config = dict(
    n_layer=21,
    d_model=128,
    n_head=4,
    n_kv_head=4,
    head_dim=32,
    d_mlp=512,
    vocab_size=8192,
    activation='gelu',
    norm='layernorm',
    norm_place='pre',
    norm_eps=1e-06,
    positions='rope',
    rope_base=7580.0,
    rope_fraction=0.25,
    qk_norm=False,
    attn_scale=0.177,
    bias='all',
    tie_embeddings=False,
    parallel_block=True,
    init='uniform',
    init_std_qkv=0.0532,
    init_std_o=0.0532,
    init_std_up=0.0532,
    init_std_down=0.0266,
    optimizer='soap_variant',
    lr=0.00385,
    lr_mult_o=0.996,
    beta1=0.95,
    beta2=0.99,
    lr_head=0.00954,
    grad_clip=1.0,
    warmup_steps=200,
    schedule='wsd',
    decay_fraction=0.777,
    decay_shape='linear',
    final_lr_fraction=0.05,
    batch_tokens=65536,
    seq_len=256,
    doc_mask=True,
    train_tokens=339300000,
    steps=5178,
    dataset='wikipedia_en',
)
Each number is 128 + 24 x the weight over its row's rms, rounded and kept within 0 to 255. Layers, rows and columns count from 0. Numbers have three digits each. The size before them is the row's rms in percent of the matrix's.

# k: layer 10 attention key, 128x128, rms 0.117, rows 88-102, columns 0-63
# q: layer 10 attention query, 128x128, rms 0.111, rows 89-102, columns 0-63
# v: layer 10 attention value, 128x128, rms 0.136, rows 64-95, columns 0-63
# o: layer 10 attention output (transposed), 128x128, rms 0.125, rows 64-95, columns 0-63
k88 085:116150120161146156138129116135091090142126137118095153191132187095138137160133093146129094162117115158129178142097121105138142117150157128092101096105137099118117183120112128133108150131129118
q89 081:145106155107148139119134151072153144139134138121152145150141132152144113132107149065131121134182138131118133099065144136133137143117125083130092131165117147134154143145115101118096132088110125
k89 075:132141135156139157119105150139091080128059162133078131111146135111121125132110162120160139124120103127111087117138131084141109127124105093146123134122177134132103139126137138144133101181075124
q90 090:139134156163158109140122151088147121108135106109120089153070116094171164088140122094132125153113142139124156114182122135095126080165134098126157106131146139152120146084133108122145177127138161
k90 081:112101166159118126113130165106103137140103090115113122167171108122096134094101163097145119179125138152102132115094134094068100144146110103106097149127094144170142124148114102130114125093155118
q91 094:123149143123137115113146120176175144140144151162177142143108131141155106158119161133086122140151151177152121135149126139118165144154151146174132135097106149089128140097176117126109168162115152
k91 084:118138150106121125118139119155090142150167138133140145137138165138110140105136104081163098111117159167148113117135105107148171121132114152155115161118125119157132158116130147101129134143105088
q92 083:139114170139143133139097125119172111130156159131123142142116148171097155145120152090139147083171126155148140107142118152162130133140135066129159142130117112123160137117098170139118130075125144
k92 083:095115144139133152112122118186102055129143099117114126130113134167147112133167144136146096142173173138133113117103134145100122123123101132150122136122140122119088117088110144131135137115153070
q93 087:108111135126084113075122154130179164123154102137144134179178093094134129115149143106126128151117109165093128104145130074111106097097128103144132136131188136154141119087135145105123121132107145
k93 094:104162138135129157142127132132159125079121144176119093148177167139173162149142153138153127114129194140111152110132146135130119098145145167106079150127110153105089156131128126195141110125114160
q94 090:128145143095183098128156152127161133149143144140120107138113116133158134129133139146171175114141094164170177110140136119148097125149129177123156137117126131167156112100132109117099169161181175
k94 067:142145089105128089163137157172125172110122101121157153096087118130139155106121153157114102142138120133107145083111115125124153105130103097127114097132096131105100186139133145173149152108137116
q95 085:122127138113106125161134153158153126199121146119162082096101110102158107138145109150075160175109136089100129143167126131153128123125149116131137155113124145131114123125127143161136117116149181
k95 083:110140138114123130152133151152093133122152128148107116172156126142102128086113140127128124156104133124121128068120128087092148111176136151112137112142083174119151162172123124157139122128141083
v64 096:135128156137116162084091145150156166115153096140124119135148113203115142141126155151118157134145127096107136137126151136098096121113129107114173107107103147137089149104106111112122150154135161
o64 088:110131158152124123134191125116159132154160121154118140097111097127110090151150119132096128105136112134141165089147101117147178133120120137097160155115152135104157142147156102139131122137148150
v65 100:120127127111098095121153134108107144183119146099148120098090119115108175101145151131137162127138140160117142126105167183121126128085121141152121130111154132091114112173094138171118144139159163
o65 089:119148106120117152103143122130093146150075119080153139113104168135129124172127169132106122151123140135091134143113111118143118168125157102132083137152088140195106142152133145145140135117146125
v66 099:122137136154136136076136107136062160152123100085094117138127140134110141165084072136136083156165122125115090117130138134133151082132123111130105107104112144155164131155116143129115110143098128
o66 089:106110125129124153119105140128126145120135090143150107142103148123153109123135087112177117093114162135133116131129179176144137110111120144104163085132126101148127130148160142135119122120148121
v67 093:133119132164082116090132148149106136104143096148128078098119151110127144137123122175187155120139112142088131096160117090112107130129145109133154110172133101149129174096137155146120180081144104
o67 090:128175144157135110158125111148179086168130075126114119135112112118120139132134090100145153135099110141096086139117133105096111092085126152128175123132150123173128106151089136154134125140155130
v68 096:143157108151103127135157167115074129172092136123153169122067147156160144103156141129156122136139123153105112127132151159170151125101113142180128093113096172090121143137098126143126158113070079
o68 096:104099138122147099146163119083121093122123121128114112119162173114106094141117135083152131135140090136169137162080126139131136138151131135137169124135154153135074154116132149097164124110112149
v69 096:100135113106134132100136111102095146131136118113121112082103102120165147122152098123130133120113125119132102139149130109112112125101087132119108094113061150159097148152111100159152133111097165
o69 096:146119119143160136132156188112107151130095085119165137137155136127122153129072152108163113097121135104081139125098117070156126100097119125162117132146105113137165143118105128157145127093120137
v70 096:131119157141159177141081101129103124106128098146105106134160121122100129094076133147112157100122121094161137131110157125143125109130143095135117155142133138109108127119128087157144098116119152
o70 094:120115134123116115136169107121134132168158172092133104104133144116143097097143099123133120151123136108097132130138135161117182107094166155120133137153139137111121160137139102129120137168132143
v71 095:153123152148167113112137114154118131113130135062156149093150127140124132104113070144181116150154096092151118116141099103140092108168132142108126130108095100166136169117140151115146140127128117
o71 087:146092102139148135094146118115172133120114105144175144131130114124147114177208160139148137115109091110148111128121122105162101128138105137142100091125175141163109081104114129117146131104106130
v72 091:125102139118105139112096152131098136148170127090126118140124162129097156137169114136135072121080152146136118164129136173095189158086091136142106103108148140154088117153124126143135126142107154
o72 087:126090098155093178140117107150141113156161132146157147176138171116118143140102149137097130093161109134130133147136133168125140101092111118126120141102113125111110149160089108143142109095152126
v73 103:143147134111145101125119155109156173167109146146129126098125118149098133177096134152183104094106147143113069155120116151133136110123104129159118105126132133145170142131100132129129126115115129
o73 096:157163086139148098113114152133138106136121154144154120147099121118125151112090126120108116121122108133102142138138128118074163128090132089140118131120097146104119134152188147139144153111126102
v74 097:163165116148164133146121103139154135110102129136104130170149122147119122112110091144175109144116144130062114120161146147160149080127121093081112141139119116129114136157101141160126149139137089
o74 101:090109112163109096134107133166113180121107063141117170112152118102138127164106127111111119142138146110156136138154160139152115131115079139151144069104129096132104178174145095108135124162153128
v75 088:098156149150121129120134113171140093140139136088146112146126126148109193155145119141127121098145151144136145119135152164083162139109109141143098120139139133133163121092132144094115154103178116
o75 091:142123155141126105101120106143141113153142103076133110157110085100175142129103153140136126124128139165123116117124106120126120140158154124157141091109112119163161123124177150116111102165125152
v76 097:141149105164102132155132146150159128109130134106149103112134118163137157122148133102156122152153149122104172123129162148125111132146143144130190135116144112112128139115144146138156154104150080
o76 084:129148148145147111123119095127192103153149133145137115110091141120131153117116144123147122159132115103128155180099150139157079126048154127142112122110140092115122111157107172154161137114140141
v77 104:119153124155162122141117099109127139147124110136179098136091143081134175147102108139084126122130124112090121126122108169128100133132156156173093096120109113114147087117112140156131136130143106
o77 091:116140129175096128142110159086125130150103075110127114123115157126127137171131161126142119132115143165147092135151118112113111131073097111116124120146143158126096114123163169142100150135144109
v78 085:190089171143143142105118140135154125142129115136117140137132148134143116145128151132140145107050133097097085099098133113145067100088150134172147154118133135084149087159123064151132119136111132
o78 080:141117171102118121140105127136138166129136117130143141104079115102114144141091110137146154110140146126092162114168154113138134131148134088135168148115093126090128151122135109170074154132118143
v79 091:133110118100125107127112155098136134066119149122162159101120129112105165178100137120123115145134125153134143140127138131151179145108075133101148138125074092125131137189140087091129124136113148
o79 092:141116142138153118171108101184141106110159133109124125138144200178159139146130123087127119123161132078098149131132091143122139126168130131086084143156128141107107116112110097123126148083141073
v80 089:151139120139117107107138164137111147105124162145129105156117098158158140108088164095087154141158162136092135141119103155091096105126118157107107145150160179102100121111153155089155122073146131
o80 080:095154117109103131125147183116142084152122122130093119130148145089103101118142125095154156126177121117176150144106104130144136169126145116111093121156126097113173139147138147113093101153105143
v81 094:157106154131169089102114142101137113186124130126133127101129102163095100146116106127116112121138085150111061134106129129143151135143118141172126127113154094153115129182124103119113177144124096
o81 086:135100099120127116139147170143136160119157092121130158109106152155129164163121118091106146163148081158098136099150133136138161121135121109170109175095135157154118067138133117129138133127136141
v82 099:156138147099111137130126129134131108135126083159170104149105155092121093153120167183156091127145098107130115114140092145142108110097158137159152161151153117105139099110142089133120083162115150
o82 090:146113117154133138142118158135130119141153155121111104112093115151141132067118100112117131173131130134148120156136115106142113120105155141133085104118115152156101161146159116085082132165157139
v83 097:138106118114143147154136104109123120105148102111091127162095130126130116133167092144131152100125145142123191167121106129122108142117168169131123114112134106093080126112086124089089119130133182
o83 090:160119121133117132148125119111162112134121126126146115118114127074099102151095108100130129148106116140107147146097201128107125150137143113105082121111168141115121135108113103117115137198134123
v84 102:139151103116124126065090103118094177127127102123111125089111134115171135141135126091138104090147105121157121095134129153147137161106144148107095111123115168115122122109139121142111102092120178
o84 100:133114122157142125153126150125148105087111124118141091124116134153115160145096116140129135144118128133102153129140122141147093161163129134117157083118109141124163156148117146175137155109069127
v85 095:139143107116137149123119126109097100116168097192112143110125121142142065084101107156094127078135115109122110120133093096110129108126111142125125116156101110121166156121112095121115135152101135
o85 098:089159132118088150156140080134182125114118105101094103178170167111117151129113097142170123124133095153165134105085132103123114126138129163116112182159146102121112141121173084099138111103153190
v86 090:116169120163121131083116117121096092097159109143111145126096148151177118117126098142143139099113127125159069129163097115126118074159125140141151140144149146105148141119110073103143117156122112
o86 101:120164152143138081138143105089102118092147123126092101133144092099166150088134074103114092138146105154160149094088133128122134092138082147105134123122139135144125146125118134111102134164134164
v87 100:144098110115140114165122130134087149149169163117122117151106114123092086174157084180134175101126141099130105139089092146114142150157135120150125104140111132159148130142124150120133107168187096
o87 094:158100149130096075120122161106139157154093134144110150104108137128131096097165133151117118125141113123125164135105151111146128153100142116145108116153104107169148096134097100168114145143127166
v88 092:108107125103131124147176122150121091116159105156127158123148093119105140120110129116103136160098104110159125165099155117084106116128135127117121102174151109096083125139120146117111095162159155
o88 095:168154132137150142138100132196124130117125115126173150157125138110140133135117118109095133071126089183129126155111114118141155122124164074144125126089188120122124182111120126126124115113161124
v89 084:138146102088147120127069096137136131113202139068103124134109133117116090136099108150095088140134156131124116164097098131096124096127125164167137123114134085134117115121132117159121129084131155
o89 075:161108091155140128155191117105116137141108122081150101179130111125150166153127111097096122172123149128101122118098106159103144123132125103124099127165184097105096152118111139136109142147167161
v90 098:106133130145098122081146100101122157106152139132099139128114099144158158117153160146069112125100141132102096107113135126112170122116143123116157140138119120152123151124152126114134079090125141
o90 090:135129139104133130111135112153109109151174135171082141134150129147098147123165073091120163124122111123141105147154162085141116137168124159098114127131129111102142166125080159171105168109134123
v91 102:131181135135133153105152137145105094119117121143129118142152159139151118111151123075142095083136137102153095119137130069163164133157119129151122140125123114090147158144123168078135124139107109
o91 098:133140130123115158152128098115128091103150156117101144161134112105112154152151117086165164139121121095088138142130114118083096107131093141111116109119142110158165159142109141074133161178119172
v92 101:136129112091104127051145136123132136124125174114120135125120100131112092093100158129144139098104127169128139134106118155157114111132099132090128155122136128121154104137139148065141123096075119
o92 099:165128146114119089130101116154160112151143162148086128132138096159117112146134170134117181122162152100132157079131128115113144126122126155118100113130157179114171159145144188134089087105097125
v93 099:118096134085082109110147141092131166109168129125093147103084155111136136120169143129154140133104083158125110128122134136126149087088117125164137144107133155153147154168120164099101101174107117
o93 092:140106154101110161107134154139135118156122119113142121145145111118097110106142139080117155119156154135145108098121139122111118107145123116111137157146131121118102118118123131131141166087120130
v94 091:100121112124113114122110147115106135135127090130118134108145160148100153128132152146115147077144137160171106125168088083153162078147154105151157127151128144086168129172120145102120103105086165
o94 089:193087163116128166117145119134119158098122154107088095078105140139126141139123122121084100126136155171106150106116116136121119111124124115100112153154150131124139163115099126089170157132144100
v95 109:159131148083138167142123124147151108150117139161099140131102130100124094143172115166145122121142113112159132124077087160135093155193102140113133167184119113134155102126159109132132142124123101
o95 095:139125094170109104122109122151194126156099090094131130118141074144133118108166159107094115154100127114153155108139116113109150112165148141123151101110121169114138118101126110120117118111193171
q96 099:080165110130114129155113136124132076105151145126148071101152154154125147124127160105104130125160154107139135104133104124138130115092136094106090101144109084101122133117108144129150101097119090
k96 074:125114102115135114163122115143121136100099129116137117115093094138131155121119122128096169109127154157154120111105067096111156108119121114104179122161120123083114103152089119160111124119107109
q97 074:111135153126159142129164124133157121130118155137145112147121102093096123072145143104136100155108082161106149139113141103142096104141093135157123136143123132085141114100146122108114145121133176
k97 080:132115108151125155174134168122137132127113088119140120122179114151074166142129090155135112074117120122097117105129115113136160134160137133119108168151094109142114162142085151165109126110101037
q98 065:144102145073137096080147157145153156118116132124141126130119121098160084095138072117124152133117121150095119141115150109105135143152142139149154153142176136137083148141115102114133129142159166
k98 071:147159116132155120170128155148154137148138142127106153105120144102173162112142141143133145158162132124142147133156194147121101133151192130121133123115145159129128140178112114172140178124147096
q99 095:099117136155110124173142095123147079115128090126108114125135149172132123161116151104112148107140134077138129108135088117138124133121136154110095103132104106126161115147132147118120094156102090
k99 098:124107091134108138150138082165169141118100098108149169110137142171102135122149156168123131122131095134146127117082078088160138100137112126122128134157133091155093088116156145156137090111131123
q100 128:114119124179128096135109108143097086109126141128137168117138144142154145130113142121074134113137125076192125150136095125127168137122113146121119093126124114103123104124119116080112102171115105
k100 072:120112119109138067163119112170121081139124125113125177072143126114164116155155136120132165162154080104132150121094103120109153138157133155112145094134111118106119088122125132115117089102139085
q101 081:132090126142135066141148123147139126112151141126141166133145180147154143074145123086101154118136143109182119136148103143121169123128111140122118131147140133107142100133112142103128106160102148
k101 105:129162133123121143102108131088118153101148153135118112151111133087156118115109150124141102136106159157142143105190163148128068140142146126128098134110133169151130144130111126101125168156131148
q102 093:120111129140126153072127143092158090148138082124115147130147112130145138123150125067141150147148109104140116154147139102134120086124132098106154154176142156195107126124126095123150141105166119
k102 093:135140152092125151111124127124099094135127163140127094159135131091143072092111136091157111135099095124161084147100115123116072117152147198118145095124132107134176137095107163124139126120111109